python train.py --num_hidden_layers=14 --hidden_size=256 --num_attention_heads=8 --num_key_value_heads=2 --head_dim=32 --intermediate_size=704 --vocab_size=2048 --hidden_act="swiglu" --norm="rmsnorm" --norm_place="pre" --norm_eps=1e-05 --positions="rope" --rope_theta=1730.0 --rope_fraction=1.0 --qk_norm=false --attn_scale=0.177 --bias="none" --tie_word_embeddings=false --parallel_block=false --init="normal" --init_std_qkv=0.0317 --init_std_o=0.0 --init_std_up=0.0317 --init_std_down=0.0 --optimizer="soap_variant" --learning_rate=0.00289 --lr_mult_o=1.13 --beta1=0.95 --beta2=0.99 --lr_head=0.00714 --max_grad_norm=2.0 --warmup_steps=200 --schedule="wsd" --decay_fraction=0.277 --decay_shape="linear" --final_lr_fraction=0.05 --batch_tokens=32768 --max_seq_len=1024 --doc_mask=true --train_tokens=160500000 --max_steps=4899 --dataset="wikipedia_en"
Each number is 128 + 32 x the weight over its row's rms, rounded and kept within 0 to 255. Layers, rows and columns count from 0. Numbers have three digits each. The size before them is the row's rms in percent of the matrix's.

# up: layer 8 MLP up, 704x256, rms 0.096, rows 330-346, columns 0-127
# down: layer 8 MLP down (transposed), 704x256, rms 0.0932, rows 330-345, columns 0-127
# gate: layer 8 MLP gate, 704x256, rms 0.0957, rows 331-346, columns 0-127
up330 104:123183131096158126138155130105063088135106123194130121062142123089080134101181130220103088141155106100124158094073100155142134086121163144085125112122082123091119099106159117122141081104057131151136109090159087136145171117138122154142109115183174163169171106136087099109164150144155143138104157110098126163150166135111153152126185135132070145091105155133197181127128108151154140147134
down330 101:122211136133184124166126166125171181205116136088151100069197130155123146123112118095095093083139170142147166070156094141114159106158152152131117104156156129140156105111103135139118164157117145174160148119139152155092125102111123128117161152139106148122102076141104077134150144137118134147141157071132123202142161204128160112103120124166128166091110179098160158123166134158126171121105
gate331 098:117082080051139114135053111122103139132156129106162154065100158152057134077146117157095137132131062107124125136122106162169124113087184105135067121106125144154118115153138122205093070134199183104227139082168139133064104120114159150153114168134201091157141121080128177113118070146133151115146152090128105140126130120145173067076171139154115076186124142129105068082136128108169093203163
up331 097:077084159188109136130157174147158052116168161157131096098110214166104087072092133075133073166153139092154115202175045076134105187106127127111105158125163144103118127157180162130114156144162130095147175101130149134124131108087080160102174131105142173145121108106045123133101075062113137092145147175152064095129135124125145100100134160166124192125132084108109096109109147155098132129141
down331 100:086181150145115129084094141138095093143096130142100088211157108163178132150197092176146116111153180123101142076172136100131149094136081154104077160103130079091095098157091120113131165150139120119137168112097156101136148130103103149112073069056185112097102134131142162144135117141133041075122115127126181098185077095039089142159122133087136091105104141165118135098130147109108117109161
gate332 103:116134133119153142165097110084181121120135110114110067096131031105152115088109118112116117148105110116102109148100130170148170122156089113067112107047065183124095086055103081136122104108129126088096204163121093125188083077139110149106077147115134080166114130134123092105124094099079124084109139171131126174127153166150093145152082134165066105211121141133166131199101128126161077129075
up332 103:085162135121190155093084110101127147140195109135172184150111172084191126179111189197120186087116122131113140150105106158159093072124148094169126186078147049106112111157130178076132114135133141075086176074167145155175120127088135117057137141113125120127095109095122135150143182136161104091136087122138137119105196099140169123126173104141139151150095116106143093100127090192145153134164
down332 104:140128145169100110132051165096124114089182057099130124110148141089196165135121152176170068111171199115171113184161125146134148129132130111115125120124117122178075069128157150112130110084121150192090183117116108126108122149138149127153103122139154128120138180107098180103168205105095102125112133139089089120107174167114127135146131134071122145181151129085145140184178069146089077088135
gate333 099:092129127133090164158114127130091122079114102180124120098201100153115127119066077164108155093163136123117167173205136118170078106106091214134126158085107161174158183122112175091066178177193092097110173118125113158166104090079155086099132094101109088168138123092050106183109091138117085127105156164164137102147165157141142178162150169139141089126187088108103102126124121092082154078147
up333 099:119161102170135127113124104139139126101102100125200168109135186118115156187155103161147144126090220168136103054142128100078102105152133125132074133121171117170122119151190118074079093147121097165160162117179087067184146106151140150131145159077133160145164099106144118129132078061125122097069089144122137097066188141174116103136133115152099149150130152186082086047127109103095153094105
down333 098:115099069124154121083138120116142107130097116115134117090140054184123124071096138125150143077127090084156140124124136143090075175130129134115092123097097158192152141119131138116172188103086081104145150129090091147147157086162133076080141199144082141139174095133118146127080151137157155095134138132163151118132149105186153062122091169129092207166149121175139149103145132165144132115094
gate334 095:111129158149142128131096165142098099088089135143156072136124100167102109097147134131105140141163054135163088172125103147091117144126153151133082049102125114127097099120147167164070071067150107149097122143106127172091100102142083106124126146147126124199181136151173178134119115082156211151115130135099136150077141151168130126133172110103163140060143117174105174079173067144133174152118
up334 097:127192111138072138098108111174124161121170149097099147120144151189135148156119141188129168141134136114126109097127133143099190106136143133171124141075129131202129148141123136129161167155153150110108098122075124138147195155078124069076136203113086115101109154079109117125139126116136115106139088050139090131103149170079083195115170173118131172130113114049164138157074139168154118086135
down334 098:162120176107138132156088118125142138148137143068103125128133189122139138124141109134130131110155188148118115162100116176092129148128108150170127164149152151144118111098192067129101147180136118073124110131169129130151176150125150096105142156182152130133098132205122097094096153134111128133148106136120153143130117073148133192100145220159135175106150084147140133091071141140109103096125
gate335 103:103068114108081062194192136151060093103136131100123182170145069132206176129108084086138109122161092140117110101152139070115188155126116061110182070153141116109153079096155181104085117112074109136141144137157149180108075160144124157159160099139165161089147151129157136090066100152075184113114179139077111202173131118126129118073081129101102114137127127130084106094133204126173125085140
up335 106:141140149109222143141101090155145144113097066117189090080113119137117119162099096164115128119121111086111168121110100145128106088137149162052145163108097189136142111123105123115122108101074147121151175107133155146096134085123137068055087113101121082100110101154035133113163173167167127225148073120134136135106146120117124114085137151133118126128151119087129117079105098143147095187105
down335 097:127127144130106138115141082164100106157144189121139136077112139164171105116167130122170098123072175124158171078165116095092145140146102138150187120227112150102127132150104141121166095153134139128101101114078136128157124102068138153165068122177150167114119153136101121063080124120112150139191098057158167147091143148077124122108110113180094160059135092105143125126156137154133138124105
gate336 098:126084078094127150125120106120127123166087081129115146133170125108124093083178080112086117080137139151150141122092106105129170138151127135209160128165136151109152124140108115101189135199102157133117130119094118197144168076182156156142132096130136083026112103112176156140101119107121183179136116097090139129127065149110141106130122146142149102131073122128089132119137120143117159174134
up336 094:099153145078152072096157120076120131181095074088074121152152118093134108097164137133100154150125142169123137113095080165137213154076099076101093129124129202137148132147134101112087105115091143099103154180161118102149143112121121146129094101136119163108135184130128146135129058090131130130189124050096136150173092087088148119122105143125124208122092156110102157136103136091133202188070
down336 091:104149126103119141141135119110112173143135195123191103126107127116122121070130180118085223080112119117146122071163146056093215149147118116110151151113091100118124167154089150091122122088100109115145109172090131118176099125178136118124174129087138142115138177064113109150104196086115159162170086122108118157176130151127135122124072104102166094166106110045085111154111121045107113110106
gate337 101:138124132090136080131119111110125163113119103195159174082099154080101175121154056152142145158148160206191116149186111086189151119124123115112113190152131156134107107170162095131106095154129134148084130121156124173040147126111138145147122112083147121162179100151129122148141129107158106168143158112189118064161086172117065142049122112109167109082140075158136144073089109127092142103088
up337 100:088143100097140127101131115129178171097138148172136149142170136138109092114163115152085181080086143174054185149147140104145086161093136119087115145118085132144184089178138107152137114144163148158099052188178112194121068139106103070093128137074091149156132138133103115140137171136102136166129131134141119143168133135148173182149126179165134110064123146147081127126076129120143206121151
down337 102:148113172081150100095111139111147189128101172152126161117133175109124073075157117070135114125155051068065142168150063146093160136118147135047140115118077114150138085136126167169111080194159095131119125081106199149116130185162223093103175080145097125110155097124082117131151152158074161107072156135131087167180110109121143124074136102135147145140128126129134143096141173130064161081122
gate338 094:127155165142105074088109022125172128107122127182107134178160124107108107141128114072096153140113077155138141159072165053140119161099129089077148146130087102140143153058118106144176097174052162100125155163120115090150132121120111107151125158127145091124186104129178123196124137098047121127155127063136120076132149114094131156101137113131055078189122145098134125125085155084083142112144
up338 097:109116090098111109149062066174093165118151134150098081098088129102114143191162179128126134092093132119117091109136168082120063078173131112145149129096165160152144094152118124076117100200092119142107141130094119119127192103144179093159132131134128116098138111120143119186119113151117167089187099153123148103137131186079157131120126188107100153174075151111053130075136182148112134104111
down338 095:127155153142148089146146137178167134151081128093130107131097143157187160117168100129132111124171178123164120126149165121137174165123135091105132155152080151108093150139152085101129075132143079130092138155086114086085147150094084156128121136105118081146175102103113093199121170067137185065089120121105106114134097012061146187119084135145184101184105133133127138104124142137088065123122
gate339 091:105108111141086163179156125162133139090164138226143161109091141113125105136078097145057143139087093108104094116104147091180136122120123186124105144145055131187183132106098119158107104098146124110119179110160112119131109110125160114101153097152120118161108099144133121136121112162195078125131169103166130115102167150098136152062107072141168136145137106190139104165130125124158195122102
up339 093:115154081117071116147129082139167109136147154229195125135074146174095112124050120128092121116129063070117106122219083114173148113155123146120153117153156151111153137099117142181114094073208103138097122178125076144180120121104153135062165138162077086161131128122156093122160109101160109099123177163174169108115145139144133152103132093113179139128109100095143079124182064110105107108134
down339 088:066129156121203135096138150082113128159151119098121078138175116129147100159163156094098093160096146146139132205144131091130094195102129098109117113162134125094147160174132133122075129193101142130162085141179085129169159194180146126091113034142169110131155136118073126113128115093064109090103091143141073126146112022126134149161139110112159106106102121140131119128130110124149146140148
gate340 102:157162086145164083122094111142106145145121122109126119058103092100091100077144106128155108080127173153133078065099085144110092091166150101136145161112164085142141157100110126157085095097116136099136185148148158179129086091075130122186117149043117126114080124163108153179125117103093149142098097154171118064107110128112107114125174119136172106149144109155081137111150127131108118148155
up340 101:152162127084130137132106155109178108181149090158145158118116198165192136071090115133159178150130135165133154175131090137160146161171096134134109062148121165086206177177107159122110110142111142130185155144165155099144176099093143140126149121115176146089192165132150088076088156103144159091129125190098123087123120155113068101180123154121112135118127118073096139102053126154126145084171
down340 101:165123182129109177141061187121151068174096112192117126141101154128120165107161134097146123116124133088219161162136128121091152088118116153106126087111133188125068124128135115133124167131122105122148182104155132096131132098106148111170138112098135133163160120060156184158120164119142113097082031137137154134174119185086118094177122098151148086136080121145102117177224088137143113136162
gate341 106:184124070145138110105149140174141144159101113110128123108111155138070175112139071152129122124160105090118114147115139075178182118113132118120119097138122110146146091131087164148083149146072114121156113149155133048073156107134109092064073181101069181161209080156150164127117148108122108142120140038168109195116122131137154113109154131126084104096109084101102150151085052150122178154172
up341 110:171135099102095176104152109198082156113123135144095123138123155157149171052095113136091181137140114130135117145147061175095121137100159114150200111136118127099138093131108159153159154086090137153151060119132121131143116138124108098121162112171127097122110130143143122133072133137093103083083168101168147122103078149132103198143144138148155167141184119165078125155152111157105145139103
down341 108:103137076116161154149174115096156174147115101109111108139189160141124110138144109080154169132149148172090063111135075132140058131092129126158175128102106132139160091179126106121125137115116173170150189117180123196169133108107133169160100171105058102177142078202118081114081139255105081117152147107145129164128130087170124129150136131142082101115125118192163165177159159154127086155131
gate342 097:128127106132104118131059134144152090139139048091133074146133124089227134145103098114156180110130110144095170123183093108148142076084136156174161173114047156161078139153138146126135124150075148137102141080097089138146163109078151102148152153087151106112115119131100159075169142084111114097126130121103113101131135162124146123127152155093131116101137111157172140102145172146117086108130
up342 100:101111152091060082126117082166096174154124117079116108134168095124145118168087138128181130100156101159136092127111162031149136093148103132172152132146158110148106105129184115156133219069078173172151116060144137150107180087091171149140168126132031122179106189116134160119087125135122147113163125119171103079116097102121156106131125207162098160092106097130146163204129158126133194122154
down342 100:156138169174089065124021206179117068122151115173126059176173109190117075182127167167148107112124074158116100106129186143158115175103136075095147141138103114150081136091114083175118116134140187153108169056158139140087134184149098160104101129119132121181161138110073156177168161126152150123146155144119113079166170097099154180112135156088152137133113095088083151163133127131143141126171
gate343 098:154096136139159107126188148078159166081136062091167128131166098070156112141113049087161152137164139128152133131099169131103196102150138149123048159119097138117109178130103099099162127141111091096155163133131088121089123105147142156163148144069114111152120090085137140113109095110169117126190087197106141152119116087118131161180161181201062144107111095165134079145151146143117115163103
up343 099:112146111073068116176121151131112066119131160060136110094136135173177163109099106124142087070136119096116090121114146067110115132108130136099089157169107134152160100168135188182093100139108099203113068095106112118095142111202130138154141170080100119173179136102158149133172134143110111104164105115159159146090108146153092129084133137151122098093106091115097127144105127157158161101114
down343 101:144148111102069147137145060162121105160135141099159134135180190073104145142013163135112108103125093153124134076086110126092103131159129138119071133165106110129137155155097110147141103099121133198180112138176165163181094092121120086165132179122133153104164139071101135175156153157163168210116119148163111140093119139190136093028115091112140139147083154091153112135099209139088148164082
gate344 105:101127199063165114074176126112138180057127095097098134132135040098123113135075096175144079089105147154156124124098109118146105111168159120097111152068126112126056152142108128130173118157109135120129193159110112106147121082112159156086084141115107101160114159137147209101129127120119089143132174130144098141125108153153183166193146128124105105104121102153121068208122123117102153173086
up344 105:143188112137125122159091166169107174109124171128082149091142116127129089126075154158107106134173127147120147109117080098067049180133130128104090138163104113033123137102166098135135126138103092126071127152167176111118150176154127160124140116109118163194154066124107150087169117090111138110166119122082128083101169161141150076072141152077123217096170139173139071120176110133104172091140
down344 104:093125117235131090161160111143147153098103146146124099169161108130121149145094116156127109139068181148145160128087118034182102187172094156115100095100123094097159075150133106135075117096149156083169152154124105101157138144140120102151089172139160103081157142132116059184105161131050167110127152105101098125123141112175179104116203082121117097114098103169132178121136162124134121083121
gate345 104:143094117131116139172185131097141142075137131141200033120118091103095108138145103162064137088154120125139152093098198130096069107127155176133130118157125175073097173111130148096156115123092103122096111145123215139123115110165122146121081144146085141132189093156128113098146154069149091094192084110113131149117080141113110111100132137098145078058118077151097119175092111184089085093137
up345 107:121107132098095128070142128114098082186148139150162127114106080159083145146084107102161129120063143179144094171130151096106128165125156139074108124113086132091152153130113134135163064089095092192135066171081103097161126117153125164068162124152078107108137163179109102157073136077104161132091095171140151141145176164181078118126105130128091067147109150120078058176131113134130107139146
down345 106:036085152155080072144139162135115122121104177107110140164062105136167146157088164119120115128154102183164114187142181089104084165102108172107166159184178074156134151133022066137142124112174160154125118119164139143066068114106123139098137077162129094086056106104102145125084143146192151085128130117184127185123113140096094165090107107125165119114116156089097070162109157145141098123103
gate346 097:107138148107123175114078141134078112114169102168135050104143156107150158155160172079113083191145140071153125214122126054124139133105070116130108100186087191190148156074133110127180120151109104143144174057103149093072097107125147152139117146162109147121105195097186122105144152105117095146180152138105147105128161111097132155104132105129138168111112104132132063088123145144116096049122
up346 100:027130063162140162101053112152110095134120113153133087035160153153127127164218149139142063139143111065112151145161087106152138132122096132133128135165071118147124085125168110124119060089106152142182115086093135105103149118094178086073108124080088128164140103151133116146167123127144088067169165186131177125109142133131119162163164146170104079147062148145119120114113105054099155112166